config.toml
n_kv_head = 1
head_dim = 64
norm_place = "pre"
rope_fraction = 1.0
qk_norm = false
bias = "none"
parallel_block = true
init = "normal"
init_std_up = 0.0432
init_std_down = 0.0
warmup_steps = 200
decay_fraction = 0.805
final_lr_fraction = 0.0
dataset = "wikipedia_en"
Each number is 500 + 40 x the weight over the matrix's rms, rounded and kept within 0 to 999. Layers, rows and columns count from 0. Numbers have three digits each.

# up: layer 8 MLP up, 1024x256, rms 0.109, rows 94-193, columns 128-191
# down: layer 8 MLP down (transposed), 1024x256, rms 0.0274, rows 94-193, columns 128-191
up94:546517523475568510477484507516494568554476518508549500481458396553519539497469518483461510528534520556461514588545532517544464545483555518459460526548473461561456461530454459516511535530484481
down94:547489491452506487546484491511494409439539431626489552464440484447541480527558576520556549485523550552497525534436468481548508509525503435477469465491522462448554485453561469545510490483466549
up95:472490554515442538485489542545552556489467523468494510506538489432494485496491554476482504528485536471466446436545468582518542506483549497474484451536473420510538472459498461503572466483533533
down95:494556563499482521438554487492523443529466497521529529459496506526466448489499500498376441505465503514559575489570484484519496516544509557517449500531542505548409555589542500482500407567495573
up96:444510467496522546484573528527542588478528468442527485551499481459499498428425557510515495569416589532494491505480494565427541572446488466523486553529512465414496441613512479484530551505517477
down96:474515559454515471492454488470533446505536513506538494463472481475524459536495434559474543467613497573541548500526536460540492481515494513451508489516416517516566526413448539461515489520515536
up97:498515532523505521501538510451475531432521479510514463497475458482494508416507518501446476563436522441609523507496460520524562512343462469458506532501504493473418531461502498524545512421513488
down97:521513526461596508559576452511499474538423503521537560470464470557445500483569454575427441525540484516432471536542556489506506535447475543426567571424516499440500513517518435508538490572425520
up98:512513524459502480465440531546513533532517556474443493517471500489597445538549519563523503503436399557478532449473583459452538441498505476476487536506498467473438450515476557496449535505529538
down98:423553460555445527560531527516467476469533475560535508481498547545459447462502513442486463503589529450489530432494454526525482531509525469427500515509524553526504536541507442507525466443508550
up99:518497497490533496499499450486431501481505485469452502543510489514597458451497560528431528512519493581476489503487531500474500560555485520465475493524449560522455499537509486482533515537574510
down99:464551517502520518452536471472559471504533511570508530482404500452441522533494530464463483512512473539458450516477533484459458453516542491593474487447503492459481460561466445497436480518493457
up100:449486485499555539495518564535499540519500486540536484486481504586471500518457474439491455497503538571469517501540472485481465529546527517463444535516569491406507476540496502505504478496509470
down100:545518546529513576455502502498468524497446591580484413522494484520514466506581414502454485628516496485493531502485572533545490376529491500444567529427494564534558550481490526509497471549484516
up101:490575547459515489535510481476461577487510521521571449424462526487469510504560471552522494529525472634520477487529487480553493580486499522436497498447492476483513522470479390578484491441505433
down101:462494514490537473421517486583486416557454497516533565514531474453427512429558543536499550513476503399458511470471537493501502441432491479437471532461532542530570500490483489529468496496505523
up102:401505459448503521478549514496540509490515491468426474483543489519500542440508447514499505515380432470545473511507519534508568447449502461501511430486538471534506458498535475417446483516490503
down102:558490512512493508471503458455513495527480488445563438498475544460503457468464502499547560503542586541475504493512485473522494561536515448586469511549436499502463503514447470594513542470482507
up103:542461506572451582487493483540468455524465434590446524531465557461478447480524483520559525484535493474442542472498476469526480453555461528375509413421526491513463464506485449531588457494408516
down103:541443478466591549523552539464517529486498525494435462523527532560500536560455482477515457535440441506489501548493484542527507547420472497492538501482488492433459527436528455557545470514526515
up104:429498518503437526469562551519556457530492528529493505455540510529513466451413519457566540511491502498531530567444453484449512582476517559491535489502466542512550509519595392455498562493473469
down104:589506512517484539486475429445500506490532520421441487511486501499529462484456554536425481511477472535513508466510512535510472489546486471469473507483545464485499538491483549598534481490506545
up105:519530561446502563506510535502520488593470579429482458521477520468444481530553496493485502581477476475568526462476437532533498497444499462410528448479528552500495466540464492515529458519513478
down105:516517464541518557449589480518545604547488446552518523564522388436570446492527490460519604371472481514445514530581576521486461468526580487533550421621542491505503531429484492589463577482428464
up106:434479532435569461544514519445400528501492493469511505475469469522512586505549459503568544514422499499491510505471476543529487456462419487475509491515377428505458534583466530467512486461505501
down106:549526473535487492539504468485558538464491494500544541494522532496486507457476493484497493531496520537460577477543500403454520491507556428542469468547549529512482556541410491533436504464545555
up107:487492454492576542482504481512549504468448574524473493459516580445465553525525487428509520536499524566528502527584463475452508529508478583444469463521461447507454473522530452529540495465557472
down107:508505520496456456472526542506451569530495448502495501521489431481531446519473621493476517492505522488445499570449554464517443504515516407451502505467523496457523532488495504465445514554420532
up108:532491539496461528454524554425486479520521468480461500499514435504506500540515560507519567485454463577464512544578520507520500463496560495558500585466513458535489495520510415505458524561524534
down108:475521514535442492451491546516465470471542566546511528484439514511409446519496448463432486480531618482484548494492504482466506531492528466509499388421468501511477509472423559506480474479450512
up109:497541490538450527465552478510559488486473558475522489526503514472513462488464464562431475436539526572450438540529568480524532466440505515543521475460544545453487538470516507573560477502520516
down109:522484487562445502512499513461546447479531478502472462442571468518450521527563520486563552471468540464469533502495414578529451543480461525463487465503423466543520449537534551489474468554445483
up110:481483498470463605440534480460567552542476509555523517531447425494495560575532490477460526496532499557536593499423535515485529545577480520497450513528508498531527541474446474585485492508537488
down110:435465469530462517473493478429439471490433525474544492444504543472470455533458485476502454511520543540443528534479521547489463533472567496472453505460504499547497488544420557378511494512453566
up111:435535479499448544449579562500503500482559508510473470417494468522494456546581511485510464466525469500502560508513495472503568532495483468494485498443523448460483490521547538542503528468483512
down111:486507486594532485488518480582490523590537480511479522522460437484578516511470419451491520544486407451566521507452558483523507480487530537510501556565468474510480501454441540517491523577540466
up112:434443519529449509530515524507486372442434511469566489459485477502484512475452507459597533531490468472548483438477445467501425465524450498457474367492483480516501510536491512481456473501460512
down112:500570530489517477436545496448455532491528426534441415472611557534512514471569494495461501548452536456553545508522539494460464471517474512473482572469400514498498528533472518486522566435495466
up113:482513422469574514489487506550496476409556591594519521444495544441499460458469470511521466473430458572508491418545479476507474567393565504557499528475441515487522448527531555576520477564482493
down113:491439520492493467548574462505554530484473432460486479523498471532490513561440490510550497503605454467527408514486503523474452410576467491493453440563484478521545539539480472413446512478562522
up114:497484553497464538504471533454457431582487533507447501503548522523490575574519435520465537513447496542463535550465443534543472521481538529517493512487517478511497497596553453557533506477453456
down114:497552506491552507542525500498555507482510493501495522506474527474541484500491482500518481494444477508502513440520516467521524506474438527544489520522504424487482594473527610436493498572609514
up115:467478521587462466426524422560537530515482420538584467456559465508501409465574545533527503566428522556515550469526559443508498494422601518460507446499556486454510467453392468479490462533509480
down115:532481492464520571527508462529477471512489556512418459534486490477420504512492490522509544476511540494529569576466508478468548565497396566489533462534471545511550530512567571587514494452472510
up116:518493533544524519529550480487446525544485482508457513511463493477487529542481511452431541506417519523503513562513516442447508455475520494468484456510497523480482500527496514506506503528547534
down116:480447519528476507470444470519507496485556489495556579483499401472463518491558510474508496423526509492544468466539514479562487466473469513467549537524514531454506483471489506444440402592561482
up117:540503440494506569533489512544542414510507528510461508568552462527478467487463470493559543460538510614497563402492453469492525487533604427446459477521481477490442538554499494517465442509514473
down117:423475493554564505498560474510515544501471440515506465479533517531517533498532516422475481508539504419569503508514425508501489546413492523452509502526470463474526490483472558446537576437551533
up118:527511471511490481445511557491513553450493565472483560573551493555547517528526513433529428580517561549465427468589478479510522492451481488469543470488465463523451508554483527534542497552487523
down118:451499486413567566531505427496460461541533516465481509420518554528468559489487504595481579453492456483454471486510516488560435482544470420552512528490509531533566457534532480505533496488447527
up119:541542506486522439468519548563491454526492451481523471442589519449490519577431448586495538528437532475531496464448528461438466514496494568485557484510480508555441450470485531485503549504469523
down119:476535521524474529519518515486421435431513527460474451548454489481513429475510500469487448513506490496491536529503503526484522558502492462415474533504520465507572460487459560492462453531489543
up120:415482576540523497596514459443455403497467512493505529496521528474537408493479516495488504528493493490433455523502569539599536516533555486507498506479513422497465551489486472494445517529485513
down120:542488487441496531464490530503514534480484529529478519490529552431492574489460481508462494496550468491537476463490516488431483523488448511460476529507491550497566454562512555529521522513539501
up121:540499518507482476417450488522509439523552481553517498474537518504475490496557558540500558511497500505538501494499500498477490493453500526474537507372513479476513464444519536543546529488540497
down121:547516497455518436601501573514572526468518547483494529522510487497490508512492445506540494520441505584506511432497481504464452429492455494488485581527472547501499499465504490433547509558473565
up122:514568488502492551472575514506494485523482499467483445532560484505540452560469433479477466433546530418528511506571437527434498441521547556472460508531488426480488582560479581553510416455576460
down122:500455508478473512517487544513528501423530454540479555505446544497539552405531512485489473479471452558492501466411493501566464579521403535479476523506487482519503538447470459428486461495499516
up123:560587554488488516550527569502505538480548532446587415516394426509524514548455459449515532461459492510487523483514483578461501561540531573476526469465524467524542495549448500455573469598465556
down123:453481519508499489440458498447518400469432542533476560445618526499457457495487487502391511490479548480506479536524506473490533447485490467481546591470517550456471495473477511562488481489523428
up124:538544525559520516554518552468517510521493457543565444511561469516465508465481512532464508474488498525606575463505452467554509522499526483562510440527509564498511480494547459510484421412428456
down124:434482456451476518471450458528463412501551461520448500441454523491521454466534530466531513513496535547459540468497525517464443470545567503517509480477500453581490499502484471519484555534578547
up125:501467529497435502511600497457448519505511455603477515450476520591565395553486503455465523430551445538476496418530541498474414496465517476542460451516559499514467508549476460475523535474481489
down125:440527439547459442512458537507542552495550558525476459603471482488451607471492500486580484611472501568523527485454507496483560522515466589514422531536483619516543460453481478496484429486543489
up126:466513466437478461505502515495484455467502512477544507533488506486519438458471511469426447486539492540546401494525610497502436489505575482462491543528444472553507546496504478460518478523430500
down126:511530464540483527497509465546515544489483495457481496484516455569568499446504507465534512531463463502468587467426461507553473514534456474544517465496421441424594489447490474488456565424546493
up127:504494508480491478505444499415531551486467431420539448531500518468438385471461487547546421462448484490552548504491547493484507502493453520459524483544492523479445443514421467497526504516484519
down127:507499572542434532525518513488508491472618545548540511478493534506498570577523503418451547527549440540445543496564449484548490516510531481445505545500530476449510539517460521484428578496502470
up128:468508422552456575502440590520463555479474465424401548551547497570586472463535516504490530435507466565494475462546519550464464558429484494504477487469535527493477458530515449581507476544474494
down128:457474569479530473473506501447473485552559413544526489468472532504474557493466572437445539504520514491563543423456458543547481453520481537585494576547455484554498489496439543423493474564518433
up129:483491448546476467524479516507533421534462477476574560512527464440520483525445488496563522454424458521556441481490488456498503494518511498472499459500531484525524516490513507445510551557517426
down129:546503503499562517482546450526453514495521524565526526566458536497526531480496473504548455581492551556463499577510481467509462554476496496489439501502508506519471420484406530525496500508452508
up130:537472453446477593470409425498433487501553547453476522412545485546548547500478439491505501507464398447504486542475576466474514511522551492478450553482510506530526519537516567540543501534436538
down130:444492493473530454483618491538503488487523490487525478519451490512491447486548523485428485525462567518517475545487446497546521469532469498533592452472539511539435423463520502470477475443565420
up131:526473479485463473489457489525500467480503498552463471549485518505495546510492452472521500439477524524470475577488478511510475412508517552558533493535515433500553524515484465476509502452494514
down131:567532523500479568552502513514522506493430519488551505475547523456538518463509554475538530556448554513466537529533516460471484550486476512463488538440500502468490494539429540568493492462525539
up132:508567534503474526555574511446506561496587543487486493571426471605505459427530540456475531520552526495514444421527482506498502471429492452550483510525519449580490558494520433555545511497514531
down132:445462479517488427478462480564474499589459517493490575539537560457576507499441502529578457472449483531499477538520506481497536461486528554470573550436488492471433423503505607416472500488488490
up133:527410457471464459484490479577544511560543493501510525490485490509499511554524515555481557525437573445396529505526503490525528529491503546527449497537536516528380539546570511557460469516485499
down133:412521564570511554584583502463493540451494497613470528479455516480503481473484538526528442435515443485588505453455528449430532484502463488476499504423490415513524476446477504439506516490489516
up134:516520533539472488512495505478510418473429477457452494494500410497451478497464513496513463568654502511561453465495506440534533541566500510476534524440543442481577484505534516462510505534504466
down134:436495569518512476493523490536416487497502497503496507550557519517585450526509480495478546472491467439467534472502528466544437483509466543456445458475465550454463537504480463577518504532485497
up135:599542487464524553469536503507536437536484532425489468512446464549447476558537521479498524523546528477463449518410532539489412554522543506635505502527522520512572538519500500451537520427504485
down135:430495534537464457520486486471510562525517504507418498431532543477523512505484474455508457448500454415531591410545441517472548481482389438465451557627471486482481502507507446547481517524458552
up136:463488524580533448566486465506463475481513509533486489465452478537523494432496500461500468565523523449483563438472504453508450491495524561493506526532475451450504493499528433484519543473504530
down136:528561465527461455477493516531470528472530587502445491523489473520456537547554481464531548468571531496528523480537441450530456482491478405395489532496484527485494475539462540526528445497490458
up137:499517530478448516580520487487513537466515484549504528484476509486570560537452510507487474456573521427485499560575464492514461494489467402458529469495524469515525472544497566477548490587513532
down137:499524549536562489515565500455536525492477592505571487474519488478476469451535534450497538562496475494580511486463562541448506558518503551464482520490510487461445519516533482499473501505427466
up138:540498503465526528427521478531492504543474501523527490500493449522576498517518504482502517515567521485561517494449488494512582562505515581463483473543525473476483484523556572479568527492509426
down138:491578485535464507562519517479425531519554468365522551547433535484397515533489561531519496484450470490482509489479533553532559476460480482526489503528435506520564526536512477491440497516513560
up139:492495585503476538532456495534480477496469549425553507433470501448520523507512510524473567494524455508516505483486523414533470516533547494516506501447471529493539538505457538554451534443523524
down139:552564468435516486475475521494528471491551420534481458573426483552477449451523477428569447457509461510413494448530530525520544503436455511529479467583550428514494529535528448481500476549512452
up140:511506517478578484498511581501525463473493482498484542521500535503472515487464457458477480534403506475498465511431511507577530471533510509470499526486442488449525461538521444482507444503507501
down140:471501442527436562543502443499439463448569480516553521421520492550493535431516499444451476438508515496572483519518491508473436498522524457519492479547474461462440520487524429461535593447492496
up141:485555533472488500513444441479544470497527502489446495441471556490567466476524518501506473519468528520565484461419584443451462536506555552520474415467500472431548557457483561548540532469573521
down141:519538477441518427529572549490514526505520437525487453506488500485494516510460530530527460455499479522446482521531438517481522578498480493480507467448448567524526517497450558532473438479463489
up142:507453559463478499507497502517542480465520511514534533491487523489467478501586493526564432462507591545436545437489474552441490477456511423428514550538479490445454489575589492574486535437434471
down142:594555528544488509454454496522539451460525455481493514472449560506556537499459537476456567507491405458574442479520551518502521483486466494520570471487449486468420513465488498408524555557512480
up143:505536410495473444484461492563553378501504465527500522489495478533511461520543421563504547504504460480519536457527527470507451492494443556503569455439491467530473445515502498429532492507475547
down143:440401565404491568495475503488485511455471492475462477483429572518555532474466545472487467563465502480508552541513453532483470510523559530514442554565510489486512445502583524460461504467500444
up144:476574502542398500469452451544491506525515529480475504582453498522531446509518529460548489527481467506484463496610516503514426499469594520507526463504578528499501564413477477586460540546451518
down144:426481543592549520538532463500522524593446446581439497445484478506570515426470527500520538532479466552484552430575446419438621483554513577494534502533508505527529465486565423401555459473524478
up145:512526466508532558402541465530512496488489584470522506470544542457488490476493506515497500475482488508510527507532456525553495492488515496453489494557585510462542532492479466501444533467532534
down145:462463468534480498456514560455549497464498507459524492508499498502491481536470455575502463437425544518456529505481541424431498544510473487540518510500458497508493466558484512470464449494569407
up146:506522524552437489550533488487534530530476510428440571517457502561500480525449519527494446549506560505473510491531580560542553523528502429465511500476498477541510572533433498504539401508430459
down146:440506522521502522538491507501530572440508539580527470513483503529453489498451494491448473500524552458484501553474481483492454519428517457598553484545515478504465504505440418571530578425507517
up147:496482471474440552438488501561510471495484516528473539549467502473537485514504534505487477455540445481433493498518517552419562467488554476474539396487425509490468494509441537490535559477517494
down147:582484525498486435497496506449481532470534466458512541523506502437401543566489502413537520490494477475537490475495466500464489457512509507528513510540564451563501525502494544545431551489433513
up148:484543445440470427520528455472544550472477473481537516477425544416487492478462456432480509516530500510542558488548500520432556508526504534455462543528519492483434481389492555574474517510487514
down148:466533510495546461462494493512471560481494432517465478457501509585490517505451564483568527508502510489519536505485571426520523465495510465437568436478525482494492486502436500475511512507527414
up149:546481456526521543533498488536430499591528529541476456559483489467502470522411495545479504513527514483494562452525535498463439483536533496459463522516510517568495481496575565503482479521558497
down149:502548537452462475525487511452535516524410474484538461512484526538519561522472529492463480505494479537524471508503445487555486556465479487540538514504496438550550487466446463497544491472507449
up150:522438553477553470491506472577456515552520507501504532463498497564480484550494475517558559433427431462524499471486501549514537466461469526481620557516542428447539477519449487498449472509509460
down150:390452489463476526595378406547494472420520551470484547556463470499498449502469517503486499471540469485494499460558489507487495491535474480502526509474484491486535488490507485507499450489517495
up151:546561498441477430494504551480488522491430462478509521449526521484433470497468498488428492503537495538566504495505537526489503575477569512522492475428604492529551506531526461545531478447561523
down151:504441496480483570490511516502452546540558548423436527487450486529520518477494524515527485458516503613511551436557491479468516520548523457510512486518463556505466482503501442453458548486473495
up152:444511511482510447502512492484526550539509488410552477516491525523490537426504451526436503500518471510512459560538524535477586504515495518511515512530505461507492524482499532431552449472497520
down152:482492521545439500479489601468477518522538520568470496489533487458519469533545527470461550504495533460442515475480455514507504523501565519541483484448448553542519446503462493509454533489459482
up153:534506503472481511492436481475432547495505452461499515476407458587541466452489461489532491522484438497488501476538482526500462443539481470492493510538467466543460553479458487515483486482507465
down153:512502534476462466516512521488569509486503489475471463510443448437484475504445541440501544450527522456556545468526572474454512538500533558483495495492446498503524477540523524540538550531475558
up154:469548549506499477560497483471566455449464486474542489455419493493494528505526513527486473511483604483569494471491456521450494457531469512527462508493458524504524460426478484496504529519526511
down154:546606432502489469520498585545536464553437514495506469560516514482522502525518492515479540471488459514476471461497503542500588529464424457503478534475479438533435514486436507595452493571419501
up155:464533499539482558527436591498512440521540547435488416487494519449559510447423514417497423516493516437546476522536488457468503516516469431476482435529472506534534511549512503466447542514513506
down155:530469501406521514483508465453447509556501476486573504488496523555525469485517533493471546466578549496442534516477446493521494521496467446492505478428414497413485397540479514538524520553437498
up156:510452546502479509503483517464517538577519533557485552517480484545467527500527484417496450365524495537495528470461472514482515503552533465461453536535470481489521510510486516512512446444511504
down156:499513515461481517483533490501541461463459507372499506505450519527600572447520529474483505478494517576558502563496484512515497540437534488520503502459487528548570450572489508489473529486492496
up157:519414521456529572530543508473558485492459440476522491514522542527482513437481429530520573476510508434510532487457459506496466495541503499451548537565517523541490504509490518429484503457531449
down157:525499544527542504416476450482535499537496466508449477452547521478495428518524564473520516458489484534523502494580448509514533480497535497454469492454523508470452501508534552493575517505499517
up158:505452524504482511494527544431441483584503525545518497462475551535540463459532522512507486530429524530472489494501519466433501545521483447618448478532429490519556541533506443506479580490498504
down158:533525433520507491528437481599509497450594487502495490487497492429468535539506521442614520507530514498490509555507472478552518531376528503453589456539532486437416454475476478500534448468500506
up159:541520491534457439488451543495495558435505460449564504466501535552471493514447495547526510503542518493444450520513489460468409495564446559553507486535529537502526471503425454538482433517488495
down159:479493539481518526461541547484480443531445534527484501526552464455517513408503560499477437513528494528501526462509475488573522459478528452519482545452460444466538520470538523461502531535517472
up160:506493464529485456523518469591487477569476495537468551499464498510567493533466423529491466549494506510480503516469501490445558506547523526513486517520439518490455482506523548486510531473486469
down160:539524488572438474537496551525425547360495528519476496512497510529403497499507593552558504470483467514530470518481427504563484519507502489550464479483568525469484537516543468402445467525496512
up161:468435532487519490542518517500504490501587455436469431488458520564492490417487522504466513490545428474393469608505488486518503443464472466492478604495516626484504427465474443533415498518492529
down161:535522498489556565489519477588502500468484447535585461508481474481508571467478494534538507496518479479494458465475474512547508541468428453479547502463491466487447594499515558506514444521422535
up162:536532504492526517479524529452545515479492553459485514490450551473523445462532501537532404488492465539552492545547434520463479541509561516556427509520493561453514581541486490565465470554481506
down162:551504484490489567517497505499455468479518472537498434506498484476464518472469503516564494546490481560501514482485585477466441503468480526559504511493454549450492469479555525478498410505449529
up163:433484532502491533510497520490528505423455479503414487511450493488538482533459415554528527437484466543536535498484450460585479418568482556477459549467462508535511489470473474485516535502509427
down163:476483494468505446468512461482498449472543498462593535459485508527526515492517556481553490442474439492507524492559465508451465510544499488474507421404551513540564510552570536506513494477495522
up164:509506509524539491585475527538391543536532439481480535609483524454568471462414575472499475454499510480464475512464492517501504450456488443481533485468551518519421557524496493550446471588580546
down164:480460505497501473460529533430545440439479502478526538442483527539455531589473448544509513455510500507484506482492543481560504516590530553602477512544388412471525461450492534414500498470525436
up165:478504389528448522403476507527512563475470511456546474423581454548520544396491523439597487507473497523548542507452480497566549462463515485503525542510466538425475477586406443512462522493523477
down165:522406539487540489510507548475477526501474498537471526591484519511552483560459455599484478450527504503450478415539557473516549518454478479495548439409543509571549521436543501541506579513464464
up166:472517492513571468429406562511501506538475514478491505508511544475533553496423471518559503519493475511488529515470530480545472581457529547554446487518600487496453437485467473493491487499514537
down166:477446539467497522529581503518504513456499476433506513555539510468444511453435497496520543554462559507527446528506505505458554564550544527414567510515451498467530480492525494513545470505521479
up167:476541550462492446508491523440459435498474565496548454482467542527481519498529452512557503515494464574489470416504517542451519477487527571454527466495494476543436503486468475516505466525441492
down167:511540465436494481508495519551547536526530450517510555546492484572469514545490485492476487410500479477549510532476479444556467540474497489519503552453467537474535479528538525471507531479556510
up168:543427436462325505383571461506512529471534462412501557486471505431512606467547494472582450512476453545551550486594507436490515484439552462529479513466519443502490494462485490459497541556462546
down168:579590505538590485557427513491491546541532496508489483528521528506513429528532473531534564516514561504494499523429459553455532514585451513558530459499499501516486432513412479575531524493444425
up169:502510442439545597503487497472496455474541457520523503488513483532486507460433512530483480488499480531518458474505443479492550458459458550498462488468458460507538502526477515498572498454511478
down169:482500459575476449427445499462494456425619467417476548490509571516437439492511459498480568524460553479492515569477517521506589487492468459479478486585539514516412481566511500474532486439629519
up170:516454471505496497496447514516599508481507532510495523500480593464464559505532507528448465428501582542534547493507476442480469522537549441447531553557474454506481530530549484501541431454522495
down170:523565393559480496473556508485518516540496547529503526507429547476515518577536493474462521569406461491502528472533541558473460502458513443485441546537425474566489495418546548517528498532526447
up171:528503458463453497521511499478521510516534527511553475493449446450504572443458482444565534473484520486545446580498533492531469452428477442460426492551493541481555450519442476446482541546462516
down171:439474486503556491505524479506531395407486469516519526512474504502561464531532496496459510579510452491468504469462451519571450497537495533459503513454527476532469489517538488545533487477506469
up172:495523494491484541496461465549446486444527427521460490503452497499482500487480457447512579509500533506514528542504479453431578500499528537454535525548515452555466465523452472510502508538443474
down172:473473456457448495512483516472512496504491517503498459437529545544512542563540463494458479487511476458504458524500498546554504492445529403516491487445501458455564481541522491543499508553538508
up173:475497508533530524412511454553476510521483491479519467390497529479490511496486471519479465579556456544519514449515586495449482478485530464515516509505497477474474508452501560533519532480422519
down173:524527590478477501553561515412484492484521535525544523543512516468443501499493517422565525512538478476498544489464459517554501531444520563491482506482503474513481465491504535519481514594496520
up174:465469515485482571462470444468474522436566587509536475558462590471506492531493414527522464489474550546510486389532520514488497464533592517599517457510467498553540479472532486470501506480497487
down174:556527469547550447502513513456490505487443424517513548483504422568519505486471470456502481577558410530535478550566497424477533511466488459539494512526467537486505512530512525469551515503522518
up175:505463538533405469451443513458503509518494477428461515590505471545532464514544509550492462473505480556443490500449488500478543546459515516560526399538557436526584594498430484430543504489540499
down175:574506530481497532477574524444514504471491522474497480447543600504394518444395566477496533515531552428518562545548541483473504523475531504522502457475442509435384423467514495576496537416461486
up176:521531453504471482447516486546468550490491477478520469513474550462548452513505483529480519458493545464596460436530471520499502501495515481535524499463437455538520482527441529497466501515489460
down176:395484558485494586535512494527532455564457511528437560496475491525515530478480516477557393513517547528438586514446524454522488503505523548464520505502537474503501473502490453542520539473542614
up177:510499476477481448506479552449481559483557510478580495466468467521562494501523433498471483506521458507500562470552476501455437439526491519398480517586576497513514453556470487545444503498496440
down177:494461512516569568481503479521506427526502562512402495533551536453464514480524534495500448475547573471484492540442481452500487574448490511537516488428431538489499528495495476549494520438489482
up178:544463469481507474536499469517518463533515428457547514530465512489544497516526546462558549556533511485438530519545447421418485517531531451427457482472511412489524468501524475483372476497528543
down178:474479520523517464449476562464481513497453471544501509472490488583530511521501506527472517465456522528484549553468554559549503482495478572499448530529496502534467497427412608518511519531461513
up179:488491499474495529538525446450483516470524570531544495435436491441461492479476564411481503511482495455583496539499481497505445543469489563563482479483468558532563549441481516446486504460498398
down179:511504459486535527491443488548481486497417484478444476510532564526471543495528480443516521511456574501414478518534444549541553452540518447439422509512470534515546522525472424572512458504555551
up180:478501484558487567545511621499553517516486468458529480525448466435428505493442547472525478376524534521493505496455499533525417496421497522447427537495478535495486524490517498461426536458499548
down180:517526539477539532431517438551497494485511479479447487404472532591547350538534451461456492483470506455456505597543453521501518476505516478469493478397404491407455536486514513449491434526501436
up181:470532525510488569510504517511526481511491434521516456472542480535467420499472460505519454590550521548496541442574481424538446504512478506410484435503532506484533532508495448479515416478500554
down181:505497459537519388465527580510477519498470577507525515496530521568545550491418464491551554545450467431526479559448520476537560522492486565554499504427476486456457591433467469426503490521458494
up182:451565536525481500516514436533479532508522553566511516556483517500466500428431583444500532437494443585476576471490490486527463382512507446568572419547468567527573493526461500452425425471484504
down182:476436530461604450509469555494509472432441423462537424502575472532564498582498450568530537517504510420481547529515538447421528504504465466469447517579516385528494507485529591564472445539509540
up183:550513545474491484507425471482534515517524496434523493513470461485527476550498494459485458489534513506497535544469501507532469541447489496495519489505524491512567435478501433470488533545431547
down183:495541464492518468525480454591460491473463464540525554482533487472517495508477455546557518485419436564464480481592488560408481547492476532567461480543472455497444531494514517545480510456605509
up184:475458465548484471443524531474469611515470442499514500586519464545538500522528554498526535482542532489408547503552576452475495467502535531552509518444542477523535519500472519444470494553474462
down184:554622479477467503518500586471492417496476472491503524528500561524464512525485491486479488591487503567516461507527499530532458471472478471485534522551467492489517491463468555457542504482530530
up185:487516481512464495571497477455567526462504506521423529544487553574567462429510549568525533532430559514477505462507510555486484491495548459500488542539469555524466464546528533518494440468453460
down185:493431544526538547513488518519460476476406480478542515554531482508519545491479495484491483506474482529496486504422546430450568462507473554478539533565448488541530471421489455503507533520494533
up186:552494521499494522497481565475472498510592541472504456525456501516559511573443511455506424449503561513525583528429524438538509563498476446440527508573448520573535527495525456459484538472456521
down186:422503468496430519505505480514497525475444454508542493471528539567486463467528575491581544495513470495454474501497432537427506455468503517508516525529588490503503425505486517498493513528453507
up187:446480502475485496456469510486526485521448501558461494533489486481476542486491500496546540536497475461458419553477474496454434438478483521442427531498534506540561474529459557461491509438538570
down187:525469425519513556559522506470484464481551469520450508440403451537524518540489452492586571458535450514526544508563490546491495461550570541476486458484457476475492527482490438488512490547522456
up188:498541465514509475459429425569425475568537536511519442541505452503493507464559490443515476425453542455536471483483501556474548450470489495420539511454531456459492540458493519466442552463483486
down188:472451528563579535465555536462500589474475456533460539474512551480517510443518490540565484510460496536452494486501474486462543462389552474562477547571489552492459495485521518507506465515444500
up189:564518454562489580524555532493438545495504535513449454501461442478548457460483468540514469520515491488504491474484547511444544444494390434524452555490541585514504445442505485435493507522556453
down189:400440499454505503484451434454521535536498473416493556409499488519582530518477563551493448520569493452518444508471525517459497511474512535479437493511487408446458528489557484516429507482509519
up190:466485563519462514453495524466522451606560528492454510493497461478545516503493520478482463475505547494488539492434472477485414518519556460449593423495560530512481540533474508421513543491505504
down190:527505546537475472510505480493494477480502504498508479473522454473472521468483546566542448468539371490516460479538498527531546380454470495483498574491503528564536536465498490464471421552496518
up191:459451521524500448500444532479494606572433578580509486436568485515496526518440486519506442508518484500475439449488534460565524508507466493505424492486489481481468611556551464504464506525439530
down191:481525506417508534479571515470491533472523435476459513621522523498515498482439522477406541513484468565515570536540415565448503505466476478469596481515516521454518451479516562472519502489517490
up192:573505465456518525465496506399526494509563529554508426539532511544561528473488562559552521568550485532391588415514442512467510456505439470446518521403475494481510507530565461456505447495506488
down192:469497476526528468482523502596452503478497495553485514473444528526406500464509516462512526449443485487572458520492564509507589559518592559467440443524526441489528524495449520543500536453496426
up193:482529526579462448515527546559514515530526568494507504529544519583500465484564547489536481463536534485502467478443509526469442502544452454531501488568525565519560518524500425476428438500497431
down193:494380452470516564521456524513544442424548426525504512433517556545476467492483469441493523570475471524454491516491461569527517529533536510523426503481453496537422458482562467511489527505520514